Weights of a small transformer language model.
Size: 14 layers, width 768, 12 heads of 64, 90.7M parameters.
Architecture: RMSNorm before each block, tied embeddings.
Training: a variant of SOAP for these matrices, 5136 steps.
Each number is 50 + 10 x the weight over the matrix's rms, rounded and kept within 0 to 99. Layers, rows and columns count from 0.

# v: layer 3 attention value, 768x768, rms 0.0807, rows 646-698, columns 512-575
# o: layer 3 attention output (transposed), 768x768, rms 0.0763, rows 646-697, columns 512-575
v646:52 36 60 61 43 36 38 28 49 27 55 36 73 50 45 76 44 72 42 41 49 59 31 35 51 58 64 52 54 49 48 56 35 54 39 62 53 32 27 64 41 51 26 65 50 58 59 43 47 49 43 52 49 33 59 46 55 60 57 61 64 43 38 32
o646:16 32 58 51 52 39 47 38 54 45 35 73 55 40 67 42 58 39 55 50 41 42 58 48 51 76 43 71 57 39 31 66 64 47 36 50 62 48 57 49 71 48 57 43 56 46 65 51 59 50 58 39 41 38 70 63 39 37 60 51 72 64 64 40
v647:44 30 58 49 29 63 62 41 42 62 50 40 57 50 47 39 77 42 40 59 51 41 35 59 37 57 47 53 40 55 47 46 28 41 59 40 39 37 39 53 62 60 66 47 32 45 39 35 46 56 36 49 58 44 53 25 60 26 41 52 58 59 34 57
o647:60 53 48 37 44 33 31 37 47 52 51 46 33 32 55 63 34 58 28 41 53 61 55 41 59 39 62 63 76 58 75 56 64 53 46 61 70 68 50 65 32 37 30 55 49 56 34 38 62 54 50 36 55 64 60 35 45 62 58 56 54 39 34 42
v648:64 47 54 51 60 49 36 68 52 38 54 36 46 51 40 39 35 33 51 54 31 52 62 57 37 65 38 67 49 51 36 50 41 43 66 68 54 31 50 45 53 60 66 49 39 64 31 43 75 45 56 46 52 44 37 60 58 55 57 46 65 59 57 47
o648:36 43 37 63 57 18 30 47 42 52 46 67 58 55 19 35 30 48 66 38 66 21 56 69 37 58 44 37 58 44 62 58 50 58 56 62 49 40 57 47 56 45 42 54 54 56 32 44 41 27 81 37 53 37 49 62 56 54 45 51 28 49 93 39
v649:49 46 56 33 58 47 45 48 40 63 25 55 57 49 69 42 65 37 48 70 57 37 61 50 47 54 37 38 46 43 44 44 55 36 53 70 44 54 58 55 56 60 69 52 51 62 22 22 34 60 32 61 63 39 57 70 51 47 52 51 42 53 43 57
o649:54 57 42 40 57 45 54 74 50 48 52 45 37 58 75 33 53 55 82 40 34 50 50 71 50 53 53 55 63 64 53 38 66 64 47 59 39 32 43 25 52 43 37 66 61 57 40 54 54 27 39 53 61 29 25 56 39 52 63 44 57 52 35 51
v650:58 46 61 52 42 57 44 43 67 49 54 65 35 44 44 44 43 43 25 55 60 54 55 44 63 35 47 61 36 39 52 55 68 68 59 54 34 64 64 56 48 46 36 50 53 41 25 56 36 73 52 71 57 54 60 44 52 56 52 50 71 50 74 47
o650:47 56 50 38 60 55 66 53 59 44 36 64 53 53 58 56 21 46 44 44 48 52 47 66 41 35 66 17 40 53 69 33 23 51 58 32 63 53 46 42 67 29 45 40 38 62 36 49 64 61 42 66 42 64 47 43 56 70 62 54 58 88 53 41
v651:43 40 47 43 44 41 72 50 37 45 38 43 28 59 33 49 58 41 45 40 60 48 49 40 64 49 49 57 47 44 63 65 63 51 50 44 39 48 58 51 36 49 70 45 32 18 61 70 44 51 58 70 60 42 41 39 44 35 54 62 63 64 46 44
o651:31 57 41 53 59 47 49 57 51 53 34 44 72 32 58 42 71 48 36 47 44 45 59 62 56 55 38 54 48 56 55 47 35 69 41 58 39 42 46 37 54 42 57 55 35 28 57 27 54 54 52 61 48 40 63 40 51 60 51 43 48 30 50 40
v652:44 49 36 46 53 52 52 38 51 58 43 57 50 61 68 37 70 69 37 59 50 32 42 54 51 86 57 53 28 38 48 63 56 41 78 58 42 61 54 49 79 42 68 36 38 46 28 50 40 52 50 51 39 64 41 51 62 45 55 52 79 45 61 52
o652:58 65 28 43 51 53 39 50 64 57 57 46 46 66 40 43 21 54 25 50 56 42 22 54 61 79 54 54 49 53 52 62 44 45 41 56 38 57 54 56 38 42 43 55 31 42 23 31 55 62 61 35 53 49 33 68 48 70 57 59 51 28 54 45
v653:43 59 68 57 47 31 46 33 44 30 24 34 52 46 25 56 52 39 47 65 38 42 47 38 71 59 30 62 57 58 56 52 34 46 45 55 63 72 47 51 43 56 34 37 30 50 28 49 52 36 49 62 61 44 51 64 54 65 46 42 41 58 43 55
o653:36 31 47 57 34 40 49 40 56 30 45 67 36 53 64 46 56 60 51 70 52 47 23 45 60 56 52 34 41 52 37 54 62 54 52 58 46 50 61 35 63 58 57 45 46 51 34 69 28 54 52 39 34 42 48 38 58 65 45 52 43 37 49 56
v654:58 41 59 33 45 60 54 58 45 75 45 62 50 63 71 60 36 56 52 65 29 34 58 36 30 61 32 58 49 41 59 35 43 53 58 61 50 50 48 29 35 42 64 68 58 66 60 60 57 59 50 44 61 52 63 43 42 33 44 39 43 50 43 55
o654:43 51 41 60 53 69 39 45 58 51 43 39 46 51 42 41 48 44 37 64 69 32 36 40 47 44 43 67 49 43 67 63 57 71 66 59 30 35 45 55 60 65 36 51 25 38 46 49 74 55 59 70 51 73 41 71 44 55 54 43 43 73 75 34
v655:21 49 48 73 44 29 65 49 56 54 56 56 52 52 28 42 54 69 44 47 71 35 33 50 42 57 25 38 28 55 52 52 60 40 66 54 46 54 63 29 35 56 43 45 50 72 59 68 34 46 49 44 56 43 76 45 40 44 50 60 26 40 54 50
o655:63 73 76 23 35 34 43 42 45 46 57 75 42 49 39 57 61 39 56 45 41 54 55 43 48 48 39 51 48 66 54 42 50 40 42 70 58 38 48 41 29 24 56 29 52 49 66 37 25 72 58 51 64 62 59 55 72 73 40 41 62 50 56 46
v656:35 61 35 40 58 39 51 71 55 38 54 37 41 39 58 52 48 53 20 50 54 69 60 51 86 56 46 51 75 44 54 54 39 59 54 43 42 48 43 37 51 61 55 44 64 42 67 50 45 42 37 56 34 40 44 50 44 58 52 58 30 29 54 46
o656:44 64 38 50 60 46 51 40 49 48 54 52 59 44 34 66 34 73 43 50 59 41 51 45 52 56 46 64 60 43 33 76 51 60 53 50 51 52 53 67 37 65 46 32 81 27 65 54 47 48 62 53 57 54 50 33 28 56 42 60 31 43 68 40
v657:65 49 53 44 57 43 58 55 44 42 46 48 40 50 44 57 61 36 53 48 49 48 75 55 56 66 56 44 66 37 49 47 38 44 60 52 53 68 22 29 62 56 61 41 50 50 61 42 35 49 59 36 42 54 53 53 25 50 31 52 53 71 58 49
o657:43 42 55 66 62 49 56 65 37 52 59 50 61 62 48 44 57 52 57 71 41 26 61 45 44 41 24 49 49 48 45 55 43 34 31 60 49 46 49 49 36 53 26 61 58 43 33 45 42 50 57 34 48 38 59 40 54 50 57 48 48 54 54 43
v658:57 30 55 50 61 56 64 53 54 41 71 51 50 61 44 55 28 66 49 76 59 70 36 83 61 55 41 66 52 56 46 60 29 51 45 44 59 53 44 53 39 53 57 43 46 49 64 57 61 43 44 79 63 51 36 51 51 50 58 45 53 44 51 34
o658:26 47 36 30 55 50 47 65 49 41 41 56 39 31 48 71 50 57 74 52 41 55 43 62 58 52 48 62 46 40 38 49 36 40 18 51 48 41 54 64 63 58 81 43 27 64 67 63 36 57 57 42 36 47 63 72 50 30 65 73 48 57 52 49
v659:52 55 63 40 52 46 37 43 40 56 42 60 43 57 50 56 47 38 54 70 52 48 46 68 78 38 29 36 57 45 53 41 46 56 60 49 53 46 58 54 33 54 41 49 44 56 39 37 50 37 61 44 63 52 30 55 70 53 41 64 43 63 44 57
o659:60 29 46 22 38 49 54 62 42 47 51 51 42 53 34 51 45 69 38 48 51 43 39 65 67 43 45 38 12 41 49 62 59 51 38 53 51 49 65 53 22 55 43 69 61 53 52 55 54 37 31 63 58 40 50 59 57 53 56 66 54 66 40 51
v660:25 33 29 60 47 49 53 57 48 59 54 62 41 39 52 45 62 61 75 61 45 27 58 45 43 46 50 78 61 54 46 69 50 46 55 50 62 51 54 58 47 42 68 45 49 51 45 45 38 50 66 47 80 55 55 37 39 54 47 55 43 57 45 47
o660:63 32 54 32 58 58 49 33 31 44 69 63 52 43 76 53 50 53 50 49 29 44 52 58 19 57 58 82 66 47 34 55 60 46 53 46 37 49 43 40 31 54 49 38 51 63 49 35 33 47 50 47 31 54 53 54 37 52 64 48 42 37 50 56
v661:58 25 56 51 39 63 44 41 29 42 49 55 60 37 43 43 64 41 34 47 46 74 37 68 49 50 34 58 60 54 53 45 55 53 70 49 40 37 53 49 40 42 50 48 66 75 51 45 30 71 47 71 48 32 53 64 35 41 52 76 49 58 47 30
o661:58 41 42 69 32 46 66 51 59 59 73 62 57 57 63 61 59 51 49 70 59 36 56 54 45 53 64 58 53 42 57 72 56 71 36 43 52 50 45 49 43 66 38 50 26 62 29 65 63 45 43 77 45 48 56 44 65 52 38 29 50 39 39 53
v662:65 54 57 44 44 61 67 63 50 40 60 63 53 70 20 51 57 62 59 39 60 40 55 41 45 38 48 28 45 65 48 41 38 49 47 72 51 44 34 54 51 54 36 44 41 43 51 60 62 72 27 63 58 39 44 47 80 24 61 58 30 51 74 33
o662:40 73 51 79 63 49 10 39 54 47 47 49 52 46 48 33 52 50 63 44 52 54 43 41 57 39 41 41 46 70 29 70 49 62 33 43 30 70 57 49 17 37 59 43 29 37 55 53 50 45 46 68 49 45 47 54 63 49 63 49 36 50 50 40
v663:61 74 64 47 37 52 51 29 34 45 48 50 66 61 40 35 78 64 57 50 37 62 52 31 53 58 47 49 60 55 63 48 66 53 55 29 46 48 59 65 27 50 52 61 53 64 46 40 45 39 67 50 60 64 59 63 65 55 39 38 51 54 44 58
o663:70 24 44 24 76 65 41 45 51 43 52 51 54 32 43 48 53 73 46 44 62 50 49 20 53 63 63 33 47 40 54 65 59 37 38 33 42 41 57 37 30 44 51 60 38 48 46 53 53 51 59 44 63 55 41 27 42 57 42 36 64 47 35 53
v664:63 53 36 58 55 69 48 65 61 35 50 47 47 53 32 52 50 48 47 39 51 46 54 86 52 43 34 46 72 60 57 43 44 52 30 78 34 57 62 72 61 56 41 49 57 56 41 44 57 59 53 46 62 40 42 62 55 44 56 68 68 44 46 66
o664:48 44 54 44 37 49 38 58 50 68 54 21 53 56 39 46 42 54 54 39 38 32 59 52 47 37 46 56 53 56 64 61 66 41 35 58 47 48 46 50 49 74 41 46 46 45 55 71 57 85 46 42 32 46 48 53 53 64 49 45 36 58 75 50
v665:47 63 33 47 58 53 42 62 35 71 55 48 51 56 50 50 39 57 59 71 49 35 44 57 52 47 68 56 46 51 59 60 58 38 44 44 43 54 40 69 48 50 64 66 63 51 44 58 56 44 68 42 41 40 51 42 57 44 52 57 41 59 55 33
o665:43 60 57 30 61 66 57 44 50 57 30 28 71 53 58 34 35 42 40 52 34 46 57 61 46 40 59 61 45 51 65 64 41 56 63 45 53 44 41 37 49 43 54 57 28 35 75 26 62 78 60 36 41 36 66 54 59 39 55 51 45 45 60 50
v666:55 55 43 55 49 52 45 51 47 55 70 37 40 54 71 51 61 45 39 47 57 55 53 55 48 60 51 57 47 51 69 58 53 32 53 51 45 45 60 40 51 32 40 71 63 55 68 41 31 47 45 42 55 46 59 67 51 54 60 50 44 45 42 42
o666:57 28 48 78 75 58 29 43 54 20 52 70 30 59 42 53 56 52 50 48 70 40 52 50 57 47 48 46 37 59 58 55 49 43 64 58 33 64 57 43 62 22 51 56 78 50 47 55 69 34 49 45 45 52 42 94 44 53 39 55 57 47 52 46
v667:40 39 65 56 48 42 62 52 56 55 60 42 49 57 59 59 50 51 37 67 51 63 57 57 51 41 42 66 59 47 28 43 42 41 52 47 68 44 51 42 50 44 51 59 50 52 47 40 53 49 57 61 66 69 67 54 28 27 38 29 33 55 58 61
o667:56 43 42 62 41 63 44 55 47 56 33 32 47 68 43 52 46 51 39 17 63 52 52 39 41 13 50 29 49 32 36 41 55 52 47 50 48 45 48 46 63 35 24 60 41 45 56 71 50 40 59 33 57 43 66 64 38 48 50 48 40 48 57 52
v668:48 44 40 42 42 45 35 43 35 37 46 52 54 33 61 40 52 44 61 48 45 59 63 52 58 59 52 56 63 44 62 58 56 47 40 50 65 53 56 52 58 38 51 74 40 38 61 50 59 42 60 62 53 35 49 51 57 51 48 48 49 83 45 48
o668:60 43 25 71 42 49 73 43 29 58 54 59 55 41 51 55 52 58 41 43 50 49 45 40 41 41 40 59 56 45 60 64 46 76 30 48 85 43 72 33 55 53 54 56 64 33 38 58 63 76 52 50 71 66 51 35 47 45 43 50 40 34 51 44
v669:65 45 58 59 49 51 51 51 49 60 60 64 48 60 59 25 67 57 60 53 31 33 47 58 56 66 62 42 62 48 42 64 27 56 55 44 49 47 45 56 67 55 59 39 50 69 52 56 38 57 51 57 50 46 53 58 46 52 32 43 40 43 45 32
o669:69 48 53 63 66 38 44 64 47 75 33 43 17 68 58 40 39 42 59 41 43 44 50 50 51 58 68 72 64 55 68 36 47 48 39 57 41 51 44 73 54 53 37 58 32 52 41 72 81 60 52 54 42 42 41 65 46 51 44 60 56 29 40 62
v670:37 41 56 57 51 42 65 52 58 59 43 58 51 53 54 46 57 54 47 51 62 37 67 60 66 50 72 56 49 62 63 19 58 24 51 50 39 37 50 43 58 60 60 45 61 32 56 43 44 50 35 48 47 44 49 30 29 55 38 48 50 31 77 61
o670:67 51 32 49 66 49 36 34 67 49 50 32 46 33 37 44 52 49 52 34 46 69 69 55 48 71 44 60 62 73 46 52 47 46 62 70 42 44 50 49 56 63 54 53 54 47 62 65 41 45 50 53 55 66 42 89 39 60 47 63 65 54 31 31
v671:40 42 41 42 48 40 55 60 56 31 59 50 42 51 66 41 58 50 53 66 37 49 44 52 63 66 55 50 52 72 40 42 44 66 44 48 58 50 39 58 53 43 54 49 57 44 45 60 41 59 50 57 58 47 79 55 46 48 60 47 58 45 48 30
o671:65 57 62 50 38 44 63 47 57 50 63 41 57 47 53 40 66 70 33 59 12 49 30 50 57 55 65 45 60 48 25 59 36 39 29 49 45 62 32 53 62 57 40 50 65 51 48 53 31 26 52 51 31 67 72 38 70 54 56 51 47 51 50 31
v672:47 70 65 47 52 37 31 43 54 64 58 61 41 46 42 50 48 50 70 65 55 61 64 80 45 67 42 63 40 44 56 47 62 42 56 56 41 62 37 66 35 61 59 26 48 70 24 42 54 33 48 69 50 57 59 60 55 56 35 38 67 52 54 53
o672:59 54 33 23 57 58 59 55 55 45 52 58 67 57 52 14 57 62 42 27 48 49 51 52 33 63 54 46 46 23 45 57 36 61 59 75 38 68 54 48 52 72 50 64 34 47 36 50 27 44 36 48 50 77 63 35 44 36 63 52 38 59 47 27
v673:55 50 51 44 50 45 48 62 49 39 44 29 60 33 40 65 47 46 42 44 49 39 57 55 51 66 50 81 57 52 47 51 30 65 56 71 56 41 50 36 38 57 32 71 64 66 47 44 48 38 49 61 56 56 45 62 55 52 67 48 49 42 56 47
o673:47 61 36 73 48 36 61 47 52 50 31 46 32 45 48 30 29 40 35 51 65 67 45 39 59 51 69 60 49 59 48 59 54 72 26 46 43 54 42 66 59 73 39 51 36 33 57 39 31 34 46 35 70 67 57 66 41 68 89 55 42 71 56 55
v674:42 63 54 61 42 58 39 78 61 53 45 51 56 43 44 59 41 35 55 38 38 64 54 31 55 34 60 53 49 40 49 40 50 66 32 38 57 69 55 53 42 49 50 53 60 55 60 60 46 45 67 33 45 35 75 54 58 61 54 54 62 44 48 53
o674:36 46 65 33 61 44 58 52 45 40 34 33 59 51 26 59 40 61 67 65 56 62 59 64 40 40 44 58 61 55 38 59 34 44 51 45 45 51 62 63 62 71 61 61 49 38 71 39 51 39 43 56 57 76 76 41 42 70 43 56 37 60 67 61
v675:62 61 62 44 45 38 53 50 43 37 56 39 55 58 51 53 57 48 54 54 61 71 73 40 28 53 68 52 58 42 70 57 52 27 69 51 66 48 58 56 61 37 31 56 42 61 67 48 44 49 46 54 17 43 59 51 44 63 46 38 54 33 42 67
o675:48 63 51 35 32 57 85 29 46 40 44 57 66 21 31 61 44 74 67 61 37 55 50 52 54 64 45 53 45 48 33 53 30 44 36 38 28 69 77 48 56 55 55 59 38 54 63 44 36 37 66 45 57 84 53 34 36 58 56 50 47 66 64 45
v676:36 46 30 47 53 47 45 30 36 62 48 52 47 61 49 61 40 46 47 60 46 39 54 67 51 56 60 47 43 45 58 42 52 51 50 43 41 57 59 51 58 47 37 43 39 49 51 67 55 60 47 45 44 38 39 48 51 36 48 49 49 51 53 51
o676:47 49 41 26 35 44 46 51 52 35 55 45 55 40 51 56 54 57 46 71 30 65 43 60 56 49 31 48 26 52 52 56 32 50 44 52 57 63 46 52 61 61 62 62 39 51 54 34 56 58 60 49 59 38 45 26 51 32 63 51 44 55 54 60
v677:42 61 57 55 35 51 54 49 45 32 65 35 51 60 56 41 35 62 54 54 49 54 58 34 50 50 61 42 59 63 64 63 33 68 34 19 40 37 49 58 38 59 49 57 55 37 60 37 43 69 64 55 55 49 42 49 31 09 45 50 66 72 53 55
o677:55 35 69 14 59 54 53 31 73 44 61 51 44 50 33 58 65 25 61 71 52 65 50 28 64 43 35 50 52 43 47 63 61 53 46 72 40 59 79 50 45 45 37 25 47 41 51 49 53 57 51 39 54 36 56 41 40 57 62 42 60 81 28 46
v678:48 74 45 42 47 55 21 44 59 63 55 58 17 45 47 70 56 39 38 52 58 56 59 45 34 52 16 33 51 53 62 60 69 54 52 47 47 53 48 47 71 52 51 30 67 57 65 34 48 44 53 47 65 53 45 56 32 68 42 56 58 62 43 52
o678:52 33 57 26 34 53 57 54 43 66 53 57 51 51 42 65 31 55 60 28 55 54 45 45 27 60 58 60 40 49 62 61 31 41 71 50 54 44 66 74 66 60 59 38 65 43 49 47 55 50 52 61 71 35 43 42 70 46 52 57 57 63 52 54
v679:49 45 62 51 45 35 65 43 49 83 69 49 48 54 65 56 48 51 23 66 37 74 53 56 56 37 29 50 51 58 41 60 37 49 59 56 64 34 40 42 41 31 65 73 36 59 60 54 60 40 56 64 38 34 51 48 52 43 46 49 57 45 55 62
o679:75 50 48 45 27 41 72 58 66 53 54 45 65 50 43 41 70 46 37 49 59 48 30 54 40 45 28 50 47 50 59 49 52 57 30 40 44 36 48 41 58 71 47 40 42 72 39 53 35 62 50 39 56 49 50 49 67 60 33 36 59 51 58 34
v680:39 57 66 63 65 52 70 57 33 34 50 47 58 56 32 56 39 40 58 57 55 45 63 40 43 49 46 32 54 54 60 64 59 59 48 65 48 55 61 47 47 49 72 52 52 44 55 58 61 41 50 57 51 58 48 48 57 38 43 45 67 36 44 61
o680:36 64 46 65 35 40 47 66 55 44 50 53 44 46 46 46 51 66 39 43 53 43 59 42 56 56 56 42 49 58 62 65 58 46 61 35 41 65 43 36 51 35 54 65 58 60 60 61 51 50 48 48 29 40 52 47 28 69 40 45 50 65 56 49
v681:63 44 58 48 55 51 54 51 52 57 55 62 67 46 54 55 61 43 43 57 53 59 37 72 69 58 42 39 46 47 55 37 65 35 52 53 50 47 43 69 39 27 56 79 36 66 31 40 69 66 43 57 47 47 34 55 46 53 46 50 59 43 61 45
o681:51 60 53 09 34 49 47 49 51 37 46 62 58 68 26 46 66 53 47 85 43 52 63 62 51 56 55 45 59 63 45 56 57 46 49 37 27 37 51 49 59 47 58 53 37 59 55 48 47 33 53 43 33 50 60 47 63 49 50 34 62 50 69 35
v682:48 41 37 36 42 60 60 43 54 51 37 57 53 42 53 36 44 53 46 43 45 42 43 57 36 48 31 56 55 35 36 40 44 50 47 37 47 39 49 48 74 48 70 37 49 61 33 45 68 59 60 25 69 55 49 37 57 25 41 60 37 44 50 54
o682:49 69 65 71 60 61 40 59 60 61 43 57 52 57 49 42 31 47 61 56 71 56 53 39 50 53 69 62 65 31 62 52 72 58 27 46 40 63 55 57 29 34 55 52 69 33 26 17 22 75 37 54 40 56 42 40 51 45 53 72 31 25 23 46
v683:47 44 32 15 48 53 50 38 45 52 50 53 48 51 39 41 54 50 33 28 35 34 50 41 47 39 37 49 52 76 53 44 37 53 35 42 53 46 30 50 66 40 56 50 70 48 40 48 53 42 35 54 50 43 43 48 60 46 47 62 46 52 57 53
o683:51 56 43 24 36 51 37 50 49 64 54 40 49 51 55 39 66 48 61 38 58 32 31 51 33 46 60 44 55 57 54 45 46 69 54 25 52 44 61 67 56 36 48 41 53 60 47 49 16 75 39 58 44 46 37 50 61 68 50 45 45 71 31 39
v684:54 71 75 56 26 56 56 48 41 54 49 67 62 50 34 49 53 40 49 65 41 52 35 55 54 51 38 43 59 41 53 35 45 62 50 43 57 50 35 44 44 46 41 35 62 58 67 51 60 45 53 61 38 35 52 76 63 47 66 67 41 64 30 26
o684:50 46 64 40 40 64 61 42 43 51 62 44 55 47 63 38 62 52 57 50 72 41 74 49 58 56 42 69 53 42 55 64 42 60 49 57 41 52 27 43 39 43 58 55 47 35 49 67 46 75 61 47 30 34 62 58 40 36 48 55 57 59 36 51
v685:42 49 51 49 50 53 58 50 50 46 47 41 56 58 44 65 64 52 63 45 41 60 29 50 37 46 51 57 56 47 44 54 57 33 44 75 43 53 62 41 57 53 52 59 52 58 19 39 74 58 69 48 28 36 61 35 42 52 49 63 51 45 60 51
o685:51 52 37 80 41 47 67 43 50 46 46 53 59 49 49 45 49 52 40 50 49 49 64 33 44 57 51 37 53 40 69 64 69 41 60 44 59 59 49 57 64 36 47 46 63 34 36 61 41 56 64 20 31 56 64 27 55 46 55 51 47 77 37 58
v686:61 58 56 37 49 59 33 47 56 55 63 52 36 55 56 43 53 47 32 53 60 67 47 47 55 38 46 67 70 39 60 67 30 37 50 54 45 65 70 48 53 51 59 36 50 49 37 42 44 44 50 48 64 42 59 50 31 57 56 53 56 63 50 67
o686:49 45 43 37 46 46 60 56 54 64 54 41 44 68 44 53 34 50 40 49 36 44 34 40 60 58 58 55 59 42 56 56 28 35 49 38 23 34 48 58 34 58 41 43 33 58 42 66 58 44 43 54 28 69 59 42 40 52 33 42 41 40 59 53
v687:56 58 34 55 45 64 52 36 53 56 46 57 55 30 39 35 77 50 49 42 57 58 57 50 40 50 57 63 66 29 49 26 43 81 39 56 46 41 51 42 51 54 79 62 63 54 42 57 48 45 60 42 40 58 41 49 53 44 33 47 46 43 72 56
o687:54 34 34 99 48 58 46 52 47 69 50 58 46 49 53 45 65 46 35 51 59 66 41 46 55 43 78 40 49 57 57 37 45 58 38 38 16 61 82 57 55 52 40 51 27 61 64 59 56 48 41 28 62 57 48 25 51 55 46 56 64 34 41 58
v688:47 51 58 54 61 42 43 52 23 52 42 45 46 54 58 70 46 52 51 46 38 39 59 64 51 56 24 51 68 52 39 61 71 47 56 64 45 59 32 52 39 47 53 75 52 50 59 62 47 54 52 52 54 50 52 48 29 61 49 50 58 51 56 49
o688:58 47 50 50 44 28 67 42 41 26 47 59 48 48 39 53 56 48 35 40 35 35 61 49 46 45 53 43 35 48 42 41 49 58 52 58 78 45 76 51 53 50 57 69 49 39 58 56 39 65 47 37 47 44 38 50 50 39 37 41 37 31 47 41
v689:37 50 47 71 50 53 43 34 47 51 67 35 47 59 54 63 34 43 42 49 51 46 51 42 44 66 73 45 68 62 40 68 61 41 68 49 68 37 58 61 42 66 39 58 57 36 61 45 53 45 31 45 34 32 42 48 57 39 85 59 72 51 65 49
o689:31 71 44 48 71 51 58 59 50 68 34 38 52 57 50 55 53 52 55 40 65 50 66 53 35 51 47 55 22 54 41 17 41 35 64 70 47 56 45 39 70 57 35 60 44 26 44 68 31 47 49 63 55 51 67 88 47 41 32 50 30 86 59 46
v690:66 41 50 81 23 57 43 53 36 61 68 56 43 76 64 36 52 46 47 41 64 62 42 39 50 56 60 71 42 59 68 53 35 50 38 43 36 49 44 48 59 62 53 52 59 56 66 41 47 50 54 27 40 46 53 47 64 42 61 32 60 47 55 43
o690:45 62 45 77 65 48 49 52 39 35 37 29 41 70 60 40 78 53 56 57 79 32 57 44 54 59 61 52 52 53 44 56 40 36 28 46 52 41 78 54 43 47 51 56 42 70 34 48 43 48 43 52 65 71 58 36 42 43 50 50 67 55 31 42
v691:46 67 56 61 58 53 64 62 62 30 48 33 67 46 55 48 47 49 65 34 59 40 44 39 58 45 41 66 45 37 51 68 39 57 45 78 37 53 43 54 62 23 48 52 43 54 46 45 64 58 41 51 39 61 61 46 57 44 68 49 50 65 51 50
o691:64 68 47 77 54 46 47 58 35 35 70 72 46 44 48 34 54 39 35 41 61 55 35 58 34 51 52 47 41 48 51 69 67 50 53 44 61 51 54 42 57 63 53 45 50 38 36 48 47 35 52 42 60 66 52 50 45 51 58 64 51 40 53 47
v692:62 54 53 44 50 42 47 48 63 51 38 51 52 62 38 51 78 58 70 46 30 33 68 49 43 38 45 34 51 52 43 65 55 53 41 70 48 71 43 45 40 45 44 67 46 39 45 60 43 56 58 42 36 57 41 56 52 51 44 62 38 35 49 42
o692:56 33 54 46 60 42 55 33 57 50 43 58 58 48 51 72 57 27 55 48 43 38 33 66 36 64 54 45 47 44 55 47 66 60 56 44 67 43 42 40 28 56 64 56 38 88 51 47 55 69 67 42 58 44 51 52 43 64 49 40 70 44 75 47
v693:50 48 48 45 63 53 35 54 53 62 34 55 51 53 65 47 53 69 61 49 48 56 49 59 47 50 56 41 51 32 45 55 45 66 70 40 40 46 62 62 52 29 65 36 37 55 47 64 45 48 55 43 63 44 57 63 32 61 49 60 52 64 48 34
o693:61 45 54 45 50 41 42 37 57 49 59 37 44 50 46 76 44 57 48 65 44 36 67 40 59 53 52 58 65 41 52 57 50 46 51 45 59 40 47 72 38 51 60 43 56 59 52 49 69 63 53 50 54 49 49 37 53 53 43 41 48 52 44 47
v694:54 54 56 55 48 46 45 57 54 42 53 35 43 40 33 55 70 57 41 39 31 45 58 22 53 57 55 59 41 67 46 55 45 41 47 54 32 34 61 48 34 81 54 52 54 54 50 44 56 51 63 53 52 36 62 82 44 39 46 36 72 64 69 50
o694:31 48 49 69 57 47 45 62 47 49 44 63 45 40 57 65 66 52 47 42 49 52 61 33 40 58 49 62 49 48 45 64 48 51 49 63 37 56 49 41 30 52 59 52 44 65 32 57 76 52 54 64 47 42 51 44 58 71 32 41 45 37 49 39
v695:58 53 69 55 58 52 59 56 56 33 55 51 41 58 33 32 51 42 39 53 57 55 53 45 48 35 34 52 71 49 35 35 66 49 56 52 62 55 26 49 39 46 71 39 55 58 40 53 52 48 67 58 50 58 53 57 38 51 47 59 70 53 43 63
o695:53 27 47 56 73 55 67 32 50 41 63 52 74 47 20 48 43 66 26 49 70 60 73 42 52 52 48 55 40 80 45 35 42 61 42 40 53 49 42 49 42 55 44 48 42 50 52 66 58 51 55 59 50 74 54 48 63 55 74 40 63 44 20 65
v696:48 52 57 50 54 43 41 56 51 34 38 42 42 32 43 43 69 38 67 30 34 59 52 55 77 58 39 46 71 30 60 13 49 52 41 37 44 45 45 54 34 23 58 60 38 45 67 69 71 41 41 58 56 41 56 66 45 28 33 40 53 49 61 38
o696:63 44 56 48 59 66 41 40 54 31 59 56 26 45 45 40 40 61 45 50 24 50 63 47 55 39 56 57 63 57 31 43 66 54 66 33 53 53 49 47 41 39 54 62 49 66 45 54 56 43 38 68 57 59 47 43 51 51 31 37 34 40 79 48
v697:49 45 35 61 53 30 45 28 45 54 66 70 58 52 58 40 66 53 26 39 36 50 63 63 53 59 39 12 46 44 48 46 50 46 33 74 65 58 53 46 35 39 51 55 40 38 44 48 62 60 62 43 40 48 57 53 45 64 57 50 57 41 55 28
o697:63 63 49 52 65 46 68 43 41 64 56 49 43 52 65 34 34 62 43 34 24 53 58 68 50 46 67 49 33 58 65 57 34 52 55 55 49 46 48 46 64 56 46 31 43 60 39 56 49 42 52 82 53 32 45 63 38 40 50 58 40 64 60 50
v698:53 51 43 54 66 53 56 45 55 46 54 71 37 45 50 54 49 60 54 63 46 65 35 47 51 52 40 55 54 61 46 54 49 61 57 63 50 38 48 48 51 49 45 56 58 47 40 71 43 39 42 45 48 47 50 46 50 37 55 43 63 52 56 40